config.yaml
init_std_down: 0.0
decay_fraction: 0.832
final_lr_fraction: 0.0
Each number is 128 + 32 x the weight over its row's rms, rounded and kept within 0 to 255. Layers, rows and columns count from 0. The size above them is the row's rms in percent of the matrix's.

# layer 3 MLP down (transposed), 1024x384, rms 0.0503, rows 574-595, columns 144-191
size [104 104 100 106 101 101 103  97 103  98  96 105 100 101  96 104  97 101  98 102  94 100]
[[103 104 129  93 119 147 127 108 185  54 154  82 133 112 136  88 120 145 103  88  97 142  81  75 132  83 169 148  70  76  98 108 130 134 148 142  89 148 172  81 169  78  89 131 109 114 194  99]
 [150 109 122 114 158 128 141 110  81  73 104  62 161 119 129 121 113 176 129  98 147 138  77 115 162 142 141 213 166 110 163  97 113 140 159 208 107 180  83 149 103 173 123 156 155 157 179 106]
 [120 171 124 175 143 148 100 139  66 145 125 192  97  74 117  89 181 187 115 148  95 181 130 124 189 109 101  92 100 108 123 184  45 164  91 172 114 126 205 146 159 161 115 160 128 107 163 103]
 [120 139 155 130 108 153 135 184 179 122 180 168 119 119 152  52 121  62 174 155 150 111  86 145 128 182 130  97 113 117 149 145 145  78 109 126  95 122 130 151  82  68 114 143 130 103 145 169]
 [125  80 144 107  25  96 127  89 100 135  97  82 112  99 170 105 168 158 117 104 142  71 146 187 106 160 148 117  87 174 114 159 138 178 127 129 150 149 144 137 201 171 132 152 114 139 105 100]
 [ 79 149 135 107  80 103 135 151 214 188 176 169 174 127 106 129 104 137 134 123 141 135 120  69 177  83 187 116 143  73 121 141 119 125 132 109 185 129 126 163 171 138 140 113 122 130  96 123]
 [148 137  86 152 169 180 161 114 158 136  91  98 114 104 137 135 103 128 111 106 159  87  96  59 133 110 113 138 103 141 144 109 188 120 161 111 158  87 157 103 112 132 124 131 101 158 165 145]
 [103  97 120  94 116  97 104  53 141 118 153 161 133 148  77 139 151  99  90 143  80 162 156 144 103 118 102  79 170 115 157 117 167 136 105 124 131  42 134 167 149 179 158 125  94 144 113 127]
 [116 137 183 128 103 122 141 110 118 132 123 128 107  93 119 171 142 120  98 124  73 134 110 165 150 165  69 101 126 125  98 192 132  93 109 139  90 134 143 128 137 120 114  75  84 161 163 132]
 [116 142 133 131 172  90 127 112  92  71 119  89  98 128 119 127  88 107 143 102 157 109 127  90  82 150 188  76 152 115 141 102 184 141 179 159 128 176 116 126 125 157  98 159 136 114 164 154]
 [197 165 125 135 145 160 125 115 106  87 154 165 115 151 160 148 147 135  90 101 173 109 102 130 116 155 133 193 191 106 133 154 175 133  99 134  99  96  52 175 182 165 145 193 143 126 179 155]
 [112 165 149 176 168 139  67 149  71 106  80 131 168 110 120 124 113 131 132 146 112 155 130 135 123 106 139 109  65 103 134  86 109 125 170 155  88 132 142 204 128 181 169  66 158 157 110 138]
 [131 175 144 129  97  89 165 170 145 123 144 172  96 195 153  92 161 179 141 160 114 147 110 139 168 167 150 127 117 159 155 182 107 139 155 183 137 149 143 124 164 105 123 156 176 112 113 161]
 [130 144 171 127 125 177  94  95  96  69 159 130 108 119 185  81  66 147 133 180 108 134 131 132 148 106 123 132 166 119  64 134 109 138 154 152 121 139 101 135  79 134 145 146 167 124 169 135]
 [132  75  65 128 122  83 112 151 169 144 138 165  87 184 172 165 125  96 151 135 137  99 138 142 124 120 154 130 106 137 153 148 161  95 120 153 121 149 163  76 158 135 109 129 145  93 127 130]
 [ 79 126  71  93 160 116  95 128 106  89 129 129 124  92 151  67 125 153  71 142 125 161 137 141 112 109 134 165  67  88 137 186 146 116 106 109 187 114 115 152 102 134 102 129  66 172 134  99]
 [ 71 143 111 158 163 135  83 167 181 140 172 168  94  94 149 138 109 120 145  71 112  83 187  72 166 133 146 161  99 118  94  97 120 149 138 125 197 192 143 123  96 163 144 123 158 180 167  98]
 [124 141 120 136  76  86 102  78 159 109 154 116  63 173  74  96 153 171 152 126 119 115  74  91  80 155 134 153  87 112 133 158 140 122 105 119 123 123 140 119 120 161 152 130 134 129 119 136]
 [123 106 149 179 107  90 127 169 213 111 113  98  95 150  86 143 100 175 131 126 131 144 167 113  50  76 102 174 171 175 119  88 126  90 176 136 142 100 131 122 156 119  76 139 153 142 135 138]
 [123 122 154 113 119 129 118  94 195 149 132 108 107 115 157 152 113 153 133  73 130 110 234 125  94 213 132 120 117 140 117 157 122 141 139 150 133 112 187 153 207 140 114 151 100  82 148 104]
 [155 160 151 165 194 127  95 141  96  69 162 141 147  92 158  83 114 160 134  85  81 118 122 176 122  81 102 151 136 115 111 102 135 137 124 150 146  66 144  98  89  99  66 131 173  97 106 187]
 [117  97 134 199 149 114 112  94  93 130 134 176 110 124 102 171 106 119  53 172 158 132 138 117 108 168 169 109 131 101  88 125 149 182 171 119 156 138 111 154 145 191 139 175 145 172 101 154]]
# layer 3 MLP gate, 1024x384, rms 0.038, rows 575-595, columns 144-191
size [107 102 102 100  96 101 103 100  96 102 107 106 100  97 102  94 101  96 103  90  98]
[[164 183 135 104 162 161 106 103  82 122 117 161 150 132 178 116 149 155  91 114 113 130  98 153 123  92 150 158 123 125 126 139  54 169  79 166  57 145 139  84 188 169  93 130  92  46 145  95]
 [ 78  72 100 110 143 135  84 128 121 144 114 162 131 145 106  85  62 166  96 125 152 133 108 142  90  90 166 170  91 107 108 138  95 146 162 131 123 153 188  54 150  94 131 138  95  57 125 109]
 [ 90  95 132 119  98 118 151  99 173 136 131 196 165 138  62 119 165 130 154 144 126 178  83 136 189 148 112 157 141 128 112 129 147  93 100  97 118 130 134  90 113 140 154  94  80 141 150 108]
 [138 203 176 113  83 118 131 135 118 132  97 180 121 142 116 142 145 159 170 212  94 136 124 213 148 135 133  99 128 172 122  85  99 148  76 124 126 106 122 175  98 143 129 106 117 120 143  98]
 [184  85  64  89  98 117 117 125 156 139 190 162 131 130 165 119 132 123  97 199 122 165 117 187 141 182  80 145  89 107 136  91 152 128 118  88 141 138  74 144 138 136 102  76 106 151 140  75]
 [118  46 153 138 166 119 129 181 107  78  90 122 192 155 203 133  93 160 146 116 142 118 159 156 127 120 134 138 127 153 105 134 124 154 142  77 124 174 105  83  97 150 126 140 145 147 174 166]
 [152 108 163  62 127  94 101 108   8 166 145  98 156 164 126  89 126 135 101  79 158 168 142 167 159 165 138 110 132 148 136 239 131 122 153 131 109  99  98  67 141 164 114 179 101 150  57 120]
 [201 175 145 109 153 103 141 176  49 126 132 151 135 161 130  85 128 114 112 142 133 161 136 141 133  95 121 138 117 136 144 130 172  65 183 129 191 140 139 100 177 113 111 127 127 146 122 107]
 [ 69 106 116 134 113 153 137 111 175 101 127 100 139  91 128 136 145 117 113 156 117 163  94 133 124 135 122 145 142 117 122 127 140  91 156 155  42  90 137 137 108 183 156 134 137 125 150 217]
 [163  75  98 145 129 124 128 149 145 151 116 162 158 140 133  40 173 118 155  91 137 162 102 136 154 124 107 109  80  63 148 132  87  88 110 136 123 131  58 115 146 104 126 156 148 128 130 122]
 [150 111 144 143 143 110 108 124 149 120 118  98 145  85 156  87  93 148  95 153 116 120 166 180  98 157 110 172 111 169 112 172 103 102 102  82 127 139  84  34 138 144 138 124 139 123 121 110]
 [187 123 161 155  86 180 102  93 101 147 105 150 132 150 100 128 152  82 123  95 185 163 138 159 106 111  91 154 124  84 126 122 150 142 106 151 130 145 118 129  60 105  59 160  77 186 143 135]
 [152 135 148  98 114 185  94 104 153 127 126 150 135 121 142  84 106 162 158 144 156 112 103  85  96 112 143 116 157 206  96 124 137 163 107 132 119  94 181 148 119 108 166 188 142 170 140 124]
 [ 80  88 126 124 102 171  90 118  68 130 138 143 165  85 100  50  89 163 110 103 130 156 119 167 159 155 115  94 121 133 162 165 137 162  88 124 136 161 109  99 149 108 116 192 146 131  80 122]
 [169  93 123 133 118 153 160 128  77 124  74 118 156  87 103  54 140  99 135 107 203 173 135 152 133 107  79 203 125  83 155  85 113 134 155 115 106 130 127 146 120 174 174  94 125 115 116  78]
 [123  65 126  97 161  61  80 169  79 177 187 114  75 142 140  93 112 144 142 113 175 141 122 181  87  96 118 139  62 139  98 139 151 132 156  40 201 138 145 130 118 148 112 148 137 100 191 116]
 [123 136  85 153 200 174 142 159  99 124  87 116 163  96 116 113 136  71 106 129 127 181 145 146 132 174 172 152 122 137 113 126 186 156 131 129 149 139 134  83 103 129 133  85  94 101 117 112]
 [137 156 147 124  20  84  41  71 166  90 150  93 116 126 146  71 140  77 109 160 118 170 165 170 149 144 123 157  99 147  80  83 134 160 170 111 203 195 168  95  98 161  65 126 201 154 153 147]
 [150  85 115 111 174 104 171 138 107 143 159 123 143  83 156 142  76 106 109 167 184 136 150 114 176 119 179 113 148 168 136  90 173 145 136 140 131  87 153  95 157  69 120 204 129 179 127 161]
 [125 193 115 166 189 137  70 151 153  95 118 192 128 113 166 117 166 113 160 103 130 111 180  78 159 121 134 165  74 131 157  93  94 146 126 167  64 200 143  62 136 155 165 119 138  86 137 158]
 [163 209 130 166 118 125 112 193 136 123 179 172 137 129 112 142 108 159 112 115 173 154 149  50 139 135 142  90 159 105 156 106 128 210  85 120 229  82  86 150 134 122 149  83 122 136 183 128]]
# layer 3 MLP up, 1024x384, rms 0.0383, rows 575-595, columns 144-191
size [109  96 104  97 100 106  99 106  99 100 107 105 100 103 103  97  98  99 103  93 101]
[[127 153 117 117 144 171 160 127 132 137 128 100 152 158 140 166 194 183 134 135  83 128  90 173  62 145 113 119 102  79 149 128 117 114 145 171  79 159 128  90 133 136 100 149 158 143 150 121]
 [139 118 138 116 125 109  91 170 150 113  74 119 140  40 159 183  75 148 167  63 135 161 147  95 132 201  90  76 183  78 118  74 190 152 127 117 111  95  73 122 146  75  86 119  96 161 183 125]
 [149 120 194 155 114 124 168 176 135 122 132  94  68 107  70 140 115 104  98 208 132 107 138  68  73 177 133 102  92 137 102 117 122 126 142  93 102 154 122 169  74 120 156 113 184 152 124 149]
 [147 115 101 119 163  94 172 121  94  97 154  30 154  86 113 138 183 127 124 121 102 162 136 158 146 105 184 123  66 167 128 131 173 134 173  96 118 154 148 144 181 100  94 140 109 149 137 130]
 [107  98 104 124 119 106 121 103 138 210  75  93 137 152 112  86 139 147 130 135  87 112 177  53 168 118 149 132  69  61 161 133 158 128 156 144  56 140 131 141 167 136 166 123  89 126 102 127]
 [104 137 101 124 152 130 129 162 193 176  74 155 103  97 150 128 149 110 139 245 107 166 155 142  95 104 173 149 147 130 121 189 109 134  89 103 162 111 167 142 143 125 127  94 155  51  93  83]
 [111 110 118 150 153 144 107  96 189 164 159 105 115 161 169 182 181  76 134 172 118 110 174 136 145 115  83  98 156 102 130  75 113 104 112 129 148 131 116 169 125  79 115 193 124 144 154 129]
 [106 101 141  86 134 144 131 134 110 106 100  98 128 170 143 136 123  81 138  92  92 145 120 146 157  75  95 156 139 145  95 102 150 133 142  80  86 109  84 105 111 117 111  96 161 137 126 101]
 [223  99 116 209 120 132 164 117 202  64 110  78 146 143 126 147 120 120 180  91 121 129  86  88 138 116 148 167  99 113 175 140  79 194 136 132 120  93 142 108  68 146  97 172 160 122 114 104]
 [111 203 146  68 129 144  67 190 107  78 106 143 115  74 109 163 191 149  97 130 115 171 202 117 123 139 153 156 130 145 163 203 130 148 166 100 137 109 172 120 161 123 199 164 194  87 157 186]
 [ 87 125 108 110 142 160  88 163 119 141  89 146 148 125 104  93 135 127 134 132 102 175 113  88  95  95 114 143 135 136 131 105 147 147  85  96 148 123  89 141  76  85  74  64 137 189 143 100]
 [135 101 120 141  91  71 129 145 168 105 189 142  98 104 110 124 161  96 135 139 132 173 132 159 120 153 134 105 172 196 154 133 158 146 137 177 102 159  93 153 108  91 109 180 126 143 123 125]
 [143 105  67 150 126 143 143 131  87 129 111 146 127 106 162 159  93 172 204 169 122 131  88 179 161 130  93 152 100 117  79 151 204  94 118 195 143 124 110 127  91 139 112 119 152  78 128 113]
 [161 121  95 116 218 151 128 151 153 111 172 119  92 123 160 107 158 107 189  82 121 122 135 127 174  67 174  80 127 144 158 170 196 138 131 125 133 130 100 125 101 108 137 109 152 137 133 111]
 [ 76 113 159 141 139 144  91  63 135 110 124 198 173 179 141  90 107 141 125 115 126 144 122  82 166 137  67 112 136  80  97 120  89 115 138 104 187 115 123 135  85 147 202 158 108 101  92  88]
 [ 84 195 102 127 149 116 157  74  94  73 129 144 105 195 133 133 127 160  90  93 112 140 143 121 186 103 153 123  71  94  88 140 148 141  90  88  95 117 104  77 145  89  95 162 158 134 150  81]
 [ 83 147 103  97 108  94 122 130 138 131 148 137 100 123  69 172 168 176 157 144 183 138 129 107 128 140  93  92 119 139 103 118 120 100 152 142 112 166 165 101 169 171 131 147 164 123 140 189]
 [138 102  88  95 159 102  92 121 141 156 123 192 129 105 130 110  79 139 113 165 152 150  80  73  86 116 184 153  77  79 139 174 142 177 127 105 140 124 149  87  97 111 149 149  66 150 120 103]
 [208 134 172  79 109 154 141 107 159 195 121 120 132 107 154 134 166 130 161 134  82 132 153 120 125 179 103 166 102 151 177 126 162 115  71 157  95 158 162 113 179 147 161  95 127 220 157 145]
 [163 182 108 112 151 153 119 186  48 158 121  62 144 126 140 195 102 106 100 179  82 125 149 157 108 118 137 149 157 115 150  86  86 140 139 129 151 172 138 162 130  78 142 102 150 120 120  80]
 [ 94  94 144 101 125  28 184 151 120  78 111  39 152 159 193  99 153 138 177 160 187  94 158  46 173 146 162 148  78 131 157 137  99 171 196 150  91 173 104 153 145 154 133 107  85 145 153 125]]